config.yaml
n_layer: 9
d_model: 320
n_head: 5
n_kv_head: 5
head_dim: 64
d_mlp: 1280
vocab_size: 32768
activation: "gelu"
norm: "layernorm"
norm_place: "pre"
norm_eps: 1e-06
positions: "rope"
rope_base: 10000.0
rope_fraction: 0.25
qk_norm: false
attn_scale: 0.125
bias: "qkv"
tie_embeddings: false
parallel_block: true
init: "normal"
init_std_qkv: 0.0428
init_std_o: 0.0101
init_std_up: 0.0428
init_std_down: 0.00505
optimizer: "adam_variant"
lr: 0.000942
beta1: 0.95
beta2: 0.95
weight_decay: 0.082
lr_head: 0.00603
grad_clip: 1.0
warmup_steps: 207
schedule: "cos"
final_lr_fraction: 0.03
batch_tokens: 65536
seq_len: 1024
doc_mask: true
train_tokens: 751000000
steps: 11460
dataset: "wikipedia_en"
Each number is 128 + 24 x the weight over its row's rms, rounded and kept within 0 to 255. Layers, rows and columns count from 0. Numbers have three digits each. The size before them is the row's rms in percent of the matrix's.

# layer 5 MLP down, 320x1280, rms 0.0513, rows 0-99, columns 640-703
096:159131107119119109108125142106142099227133123114161140128108136108110090138132116099180109098133121165127100145142191093117150101156096140106122153143131127144144116170130126083071143170173121
096:149101129129167113127182105162146131130158136135130143136137147122076108105133130160110126112124196114149121148130109098128151088070145135110167124132110128092136105112152148138122137156148140
092:090179155136126115126106123110100106164091151129117122131123090138146113166138138167125120131124102146153113135151153105104140133159128128132125121147106120118131062122149110141101125101128136
104:108147105111168106062180124141176095118157176085112107150126120135112122145125145122137132138092134094158147097111134095160160120091116145103115137104150140110139140128127133155109094142108105
099:162126127165102165088108139117163151102100141168144126114114096153130137092153144118138129192100152114059110099107144103109139120158129155112149177125163137111158130121153086124114148134136097
094:128127149105168135144144116123141149133083130177150087103182115106109096093109139090132120127089135116113087135137109137144154138078127119119134112108127135167119127077133076093167100138113117
096:108129107142146125157109083137147122172153129153134105121127100093145155119116148138115109114153129141151122091151143130153132135166112171125132149143129117128104140096124090136112133153175124
102:150086103096133075095134115118157142138119134111125135091151082188089135117084118134066162140109145119111140104112109110111127131085129142126173146110116125096129154115141103164128123115110142
100:148107148137147127100160153146092106119162115157114153092134113107146147116113108158077111097131169112117096085153110103124128123155122126113133160105117149110136084170115132160148150136160107
096:113110151146151158107190150148080120117111152125132112185147154155139163120109152127111137120116132161109112131126134115116105150096138130117164108145116131119152119134154145100125102192135142
095:136125146135138094135104096179134090150116113138092113107171154143126150117082094119088146145141177067120129111099097123117130125130187106128147129144161154065071177105128153132135129183113104
101:131102101110094124129158099104124106152127122112124094115137131152105132178103113128134113136166122182134122161140087139124122113100137120119139193138156090131150124118107131098135127131154150
096:164109114100135088166224130127134088115148040158125152148116158119121131114109078120146116174098113094128125136110127108136124107083130100146128117122170099103124127125119119139109102120147124
098:069112128128130138122151122140083153137163114136072112118100118151090127123161134096140153110133105172087142099165131110162147082151097134076135130089100155132105104123156140095071121129085163
096:115160133187117132155113158124169133156094134130163145119107151137144160172133139109094102133140107100127123145124147110105139117123143154110091114176114119200128142132152129115090145175142161
095:153066136112131139126158150092140091189158114174139126117149105132127120135134088099130142153107123071137134169119137112128152146122101090125132116146114111109140179072148143136099159103093140
100:174120147111107153137122160122166138121061136118152147161114125109120077176131102091129061139153141109152134102134136128144217113142115134113114156159125112156135104140114128103124099102113154
100:117162122118188169131130131126112111146200095136162135118132107087099146127164098145142142124098137108130125154105127175138106130130134121147166135154133110156133074161115113110162122098120170
101:126076129129140118130120129117130108154156142135150095131149124129119144069114131112134163146171071151090149173127181130137111129107117152129143129161139146117138142161124132095225170163158131
094:166154157098154131111148129157113099136108119142147128144135101114130124071150090098089166110131127162120120136116126124166163094137116127102114144133116120148150178117122123115066145107159139
100:110185121111081145104123146110126075148119128106129118140141115127130140132102095125111094115138109213140121133162175121122111089127171138142080145120119160158114128156148140139147137138119151
101:129120106099093168126173143122144098136134133111104148070110161144118118085110121115112110112093135126098125072173139100137123135108125109132156104136142110102109133135140125150105151142110142
098:151163093180151104134124140118152111134113146114127141123123136163146105119097081155109125176134138133151116133135130135142131156095132114116169119125147129136128139109106146100159139125138152
097:100151134148124115124156133127126094133142142058120136181109124112090130187140134108114112125130114113116130110148138164131119122141142107152173116149118094148121096142111128107154124136134132
095:110116153129064100117077109157107127168078114087128139108084133145133128109124128113121156170131114148123117128145112126094138113121139128156106113105128171137116117126148086118120111143162160
095:116120141103114152111107149125151122137144073077147095200074138104103113115122124140156132126114132145070104120156119093147139153159095125132104122133130150116152163132176122148213161174151157
097:120169150117147123098166112124114124111192159113188105146123166088151119102137134117103096140161140131133117118141140102129122162132089130123085126131139151150097142108157129147105113112156183
099:132097138126153136137148147137138128120109156150167127104098133129142139082123093105110118097087115111117157112121106088134120173132102117119138133114123145107156161105125132114157099096115070
097:111176165160155098100104112116086123159069127159166103148088134112128097162109163104068108129162138129140115142136143135112114149106135136128132137124123118106101118148181131126106106118145128
099:139116119106089146147132140103116140070106121104162120120121085143134094098152136126185152139121123146128118106131107106130132148163099088108115144110133128127132148079147165106106073104142142
105:108119119136150115134130141093106135162146111084144087145133097113152128167098138131137145101104132144138122118118143093154091093132117114111113112116172116112107123120072137151144126159130109
101:150140187105184137149101141143107134168113172168141115115157140133116138160116105127141123149082165039134139119147144120103151133121128107135135100142142110146146117113158126144107109108158156
100:121137118121118124149135114109092152086045135110124132149120130140102079102126134128088187145071142146109144152155109144086108146128094151145147151104135122168093108114158152154069129137132132
101:138156108122137134149138117111123128110130109109122147121140136212137148046108152138110128122165115132141103148095133144123102106056137148081133161166133115096136167184156143123106104132106141
100:161134153155159128137101145146156128113102120117154086159121139132142123133115153145167137124157099132117119153091108185156124130110127145132145161123086148081133081128116153135154110119100111
092:141122143115155092156125135122135148133139113141167139132117170137142099093079112139089101149116124193184120108159137128137119116160119146114133142114126099123075132129165142156109085086097112
099:088138140123122147059127122081139150122109134098103139120098128130134132159156136121151106123116113124117133103138125119126095130169119136085110139161157138088101128138121129122166109118112121
093:131126141102111157132117115161106089194115194111141161089147133091074087144150105121157120127124102152127136137145116101137145086141124091182127139149128086153117087169135139111078121114140117
096:148153098128126184089108144172134089100118113134117116149135124137128140123108129137114162132138115177163116155171167131128109108142103127135090103104131152114139146120120143125092112132143124
098:112111134121106136138143153136093137111112130155123133068116116139123080124125096092126134085121139140070104137105120108146120121179135077116094133137081123116169121130111138133099148103104100
099:124123089119121091126151112173139103124154112106125098136141160141111118138104100121125145108133132117163123128128139120137142144109160124100152123139119147107144131112113116156090128104154095
097:103115102136145129195141067097169120129163159112139182126138127145133146138108129134150174170146166182129128089118135084145136103125147137119073148131140128156099200133138134135075100136131129
101:126131126147159110139127152168156092135174126116113166162117156142162136147123177106138130035125083164162126118111110127141142114141163136113123165114114113165131108144112132114138109119144148
100:131179139114136144122090111108121130126136102156138089110153143114119116096156107125122111134099155166130150089074107122144116133112112122159142153106155140159107145089164093103141120121108112
107:104154066119101151146145104174164111106076152121095124118136140132134176136131151166107146126129099106176097114169096142131103176084141117119116103139124130126141120099114130118159138114132146
099:144118145131154127144144126150096050152098145160171162202147112130098150131129147145114160147160157157111140135113100116139129093140096123082142137078106142141156093141146181131132131149135129
102:096184121140092110133109152135130117144193106106164107146109127108131134128139180130124097091121141162136111117120135128120102116157116084084104088097138095108121121136175138173161123161145151
093:128107160114127111177134110133125114062080129087110143166158109133117103118124115082141102131099111119143126115130133162129162161134129129141155126145122137128090138127104153149151168090133105
099:151134106144142163146125128101093112101073152136172118155109146146118089091135133124099120087145159120112130118120128168108134123141093102123127108094137134122138136155109126160113108133112105
097:129108133144118190073144130125108157083128151157152086125121131141168134203147193133138081109168140151137156118148150109126091154162151128152114125128119108151136127135118159096150124123093107
096:141149119102119158122108148160122129127102163134158137084088134130136114084130139092097065128118169165097129140114163091132162095149113106138117152139069165150123158120111126125121158129117079
096:139150128125133162114141097130179148105148063123093133132119096143175134154130108126116075086136122185100131114141075151148139166144100103133112135172105115104146093129115156120142170115111125
098:110143130137111127074130163080167156163136152126090134109141128091107192108122134119115125124113108239161120104133141095145150118146131117124138167162131105089128132114178134138050118124103140
094:133113146072124039137108109117120142135158129129114121141086172149107123138133121134148091091123183118142107165134150157138110145161091125147127130144130127179112139145138065087141158119091118
092:155138119136161100138162170120130087148145144130190107102124101157104153099137185149174136119089121134142147087132140099144117177106123132140099114130120143155135150133151139112163110139129119
097:078114117120175115112098109131128147158136117128144114091152120162087079138142149103119098128092152114109117115138131112150132177115127126175129129114113151141096130113120109165095118134121148
102:121098163137122142119152110148108141120154144135161118186131111129130099183105117137136139146103105133145126108149165106110132137119137187139133148130099117155135161088118171168114139107105130
094:103169099145100153133176113135112140117083133095145129121132108120168149137157138137125107151158118194103136125129112105137131175093140118091129132114106167139134099184129141122115129122134116
100:102095111105142083091094111153152067142104171125068146153087136095142149134115085093147136124129112139133117147146163149138100174174113120164121172091161150070115093109126140135138127110105103
095:138112075153139128133126137156164128192111148118118122089157163108149128121126136139168103107142135134149123147137104096097090141155130129075128136100131113122146138091092122114153122181150160
099:141131125143119151122137114144123131152114113166101102106152144148112077130122139138112119110170099115115100112081137122152137129135135153127127126160077096112102147108145161112081098144106139
091:157145137107088130144141106134125120150133126109144110141137147170166141155148114124125088103109137089136138106073097178128119109146123143146148147118152135115123100203100115165161171123130113
101:122120123132147112119090146125079101136163129077082128090157113143156158188137055138131180123127121102154130134115124162100114158093146120149123131114172156142122127121147089132176155115115129
099:132135117126117188125121140141084162132161127134142147041187144144140146146143104143163097118109154091103140141129098159139108136100128113114144109090170152135108127171145102109177078136163126
099:149096125135145167123140080135087121166119133090110120145107134097131123118145146120094125135155149149142109169115139100110113120093135128067103132118115154114097082137123110165125126170165134
093:113120157109150115104111100140103125132161120144079145142140113102165115117144115126129142120140135182161131109108144133099141153119165096118092136116146104132135131137138123128131133159157149
102:113123134151102110146159151116115157111060102122100140160146120131129128093137138141123108123168124132163118126131118126097123118104144195120158082119118166153156143150135160150158130149140181
102:115128133104116148111132116132114101106126121088122144082079114126164113120121121133144142081194141091079121118123110130141108130145165162142110126150122140133128121119116077126171122130135121
110:153165144139117128100173128085159171113112108140104086073111135102132113143118152107102109131216134158151107148184126107083117144130130147116104125154120128086135134166137113110126134161146105
098:150154120154104109103145097094149113032169132125112097111142105153120157137127144136113092194165130161124155171101114144140095115129140129112093150148120113098149126126177141110099152145111157
106:138133113148136092087093096090101135129165105132172104088147112174091116124155116099094101128143108116107129082143107111095123104101137090150138134128121089134141147107133151126107089132113110
098:068157120100108137134146135143161114100158183140057130083146166131166131134111068101121154122102126124131119129106119125149135182140120140146119133122139137095124131111107134114089159118078126
096:124144128156119142149127163100142088162187117133134139189135132101132168091114141155106120162120097147151096155133127124099081123109135130139147106122120120112180102137119136125149131115098143
100:111139178148120163136107123111110083104121080139071132125133105106140160118143110143143107122121109154165124097123124138124149119102154104127135106151101092107117084112172118115136094145138140
168:141131124107144088131116110126125142147173130127091126125102117134161166121194101125126125139105109123134219138098107126199140151115142116134086192092136124117112149102151187144149096080121102
098:118117121132123081127148094158127124105146114114147140123146182136095153101127132171124118103115169107125146115131105120130113068143124145138123060164061096154168159099111101086150161123119169
100:112145143161129149130213133136150095126192122149090122152109143127122134105169140111117121122161136117107147112124131133069109137131126147118146098123115125120190147136111134144141155117167162
103:116136170166145128155137158139114133091105139112108116139141141127126109070118114158160141131102130131117158079124118159113120123119140170122106097122109094177138101119128137108115110110139171
095:141110126163139137156118146065132142123176112155117137132137129130126126099110132128123170172126168140137123146112112111130109143106127141138133131136112102122115139144127196191130161124142170
097:131119151099130089137105155155170144151155146125099185132126165117127147093147152134150163055153139089108133130129133112160110107151147095134132123090101151113159151122106138190110142131095129
092:139123163096067107155111122117144142125125147122067131147129134120151125122124113126176132184162112146128144150131070143119132138085166136122146118124118132170143097115101149161131167137113169
104:127162134104107121111098097111141117151156080109141099143133135112101093177126129083112123119150122126123146100147138113130104119130117134130149139154103110104120106131130112145125151109107175
099:128146146120153158132126153134137133133135112131149162171122141118120138157134175101175141119169139149126104154070130091118102100072180111133124097170119140127106144145110138109125168154101127
096:104135093106158080128155153131102134125047123121151122139138103128116112124158094133137116104083118110107124142146112138136118147153124102161122120131071124103131119066094129136134129130146146
098:111108116122109115134141111118053124151093119094119116107136151137115149077120121159117122094120121151107158146125137123113095162128150116101119121142135102122140118126116145131117132104138128
098:133159171155174131113166131110151131076115127168124119144095151154116147127138147151109125143160143189104094160128145152107152120113143143162119095160136107218107119131167125129135105143133109
097:090112139150135157136065074121126144100115119116142118152135122131157109100112157128118186128129132116101128129197132107115188107174116149157124148147128145114160174129130121118057144168164155
101:138144093167137190124164130143150169115165137159085094147099136138127164116112114152108101125144092110131133141162132085111142123133144120194117120134067138170102080187139151086122149113149175
105:098125132158154166084110149106180134132144109114145149132166104149104125132131165168129165122178138123096094131080154103118139152087136168158130097107127149131139125149132101129114124111178141
106:125110112109148132108101101151134116114148138150135140065128112138141106123132104132160137126090144148117138123123131156085125160149122098168110178115173138164105118065129095096154090137110082
095:135154129103124112132098129149144142155160146135150138110142122138172122103140124134116144146112154104130109130115124118166120113179142153164149138169121128116134135189123117146131117133107084
094:109130088131137144106145130099059121178159171115168129126141134144113142152133112152146104079131133103138118118117099109107134137158119169148091150142116140155152111120139108121099147134152095
102:146116152121142117100120100149162164130146102120129170137130117111154099172160136136091121113123126105115122123120145113112158119157171169154089119119109107128156117110126113091164116103098172
101:138165129107163138112107165153098191150131090123095105147135126134133141146118108163140136068105101114152134151114148137090138078115156124105117126130107125129153133112159122125142130146114107
098:146124119088141118134137116132119104109147119156143090141119102107173143148126117151122091140073090131143123124104093195129140126161097124135121126085113109118197124103105112098137174167107090
099:142173107151137116111072147093147110162105121072150140118122148121148101121151157119113144129147141144183114118140138124136153150132120138135126146103081142081153155072089108164071146085146131
096:110148103162106167094130115144158156108056107109118127143119137099124125132110138088161115118195132124131139116140122122113095151079121128174136113166105130157138125109126095140158123136089159
098:113139110133091175163107177130081101127152105122130166137123093115137115093143120107136137141108155143102141131117107122124145141169142117139134115135124127132171115187107149133215151087145159
098:132136073127092120119128140147126123126109199109118118055115123124132172156116145117148122145132115100161141147107133091131147137104128136093178128139086166101107115188165103144159146117131178
094:120141101106135165137132147113110111135160160166137147124198150128131076108115128133120137161084123123132098123147125114102136110089110127122102124112152157115131156132140124157127150106118128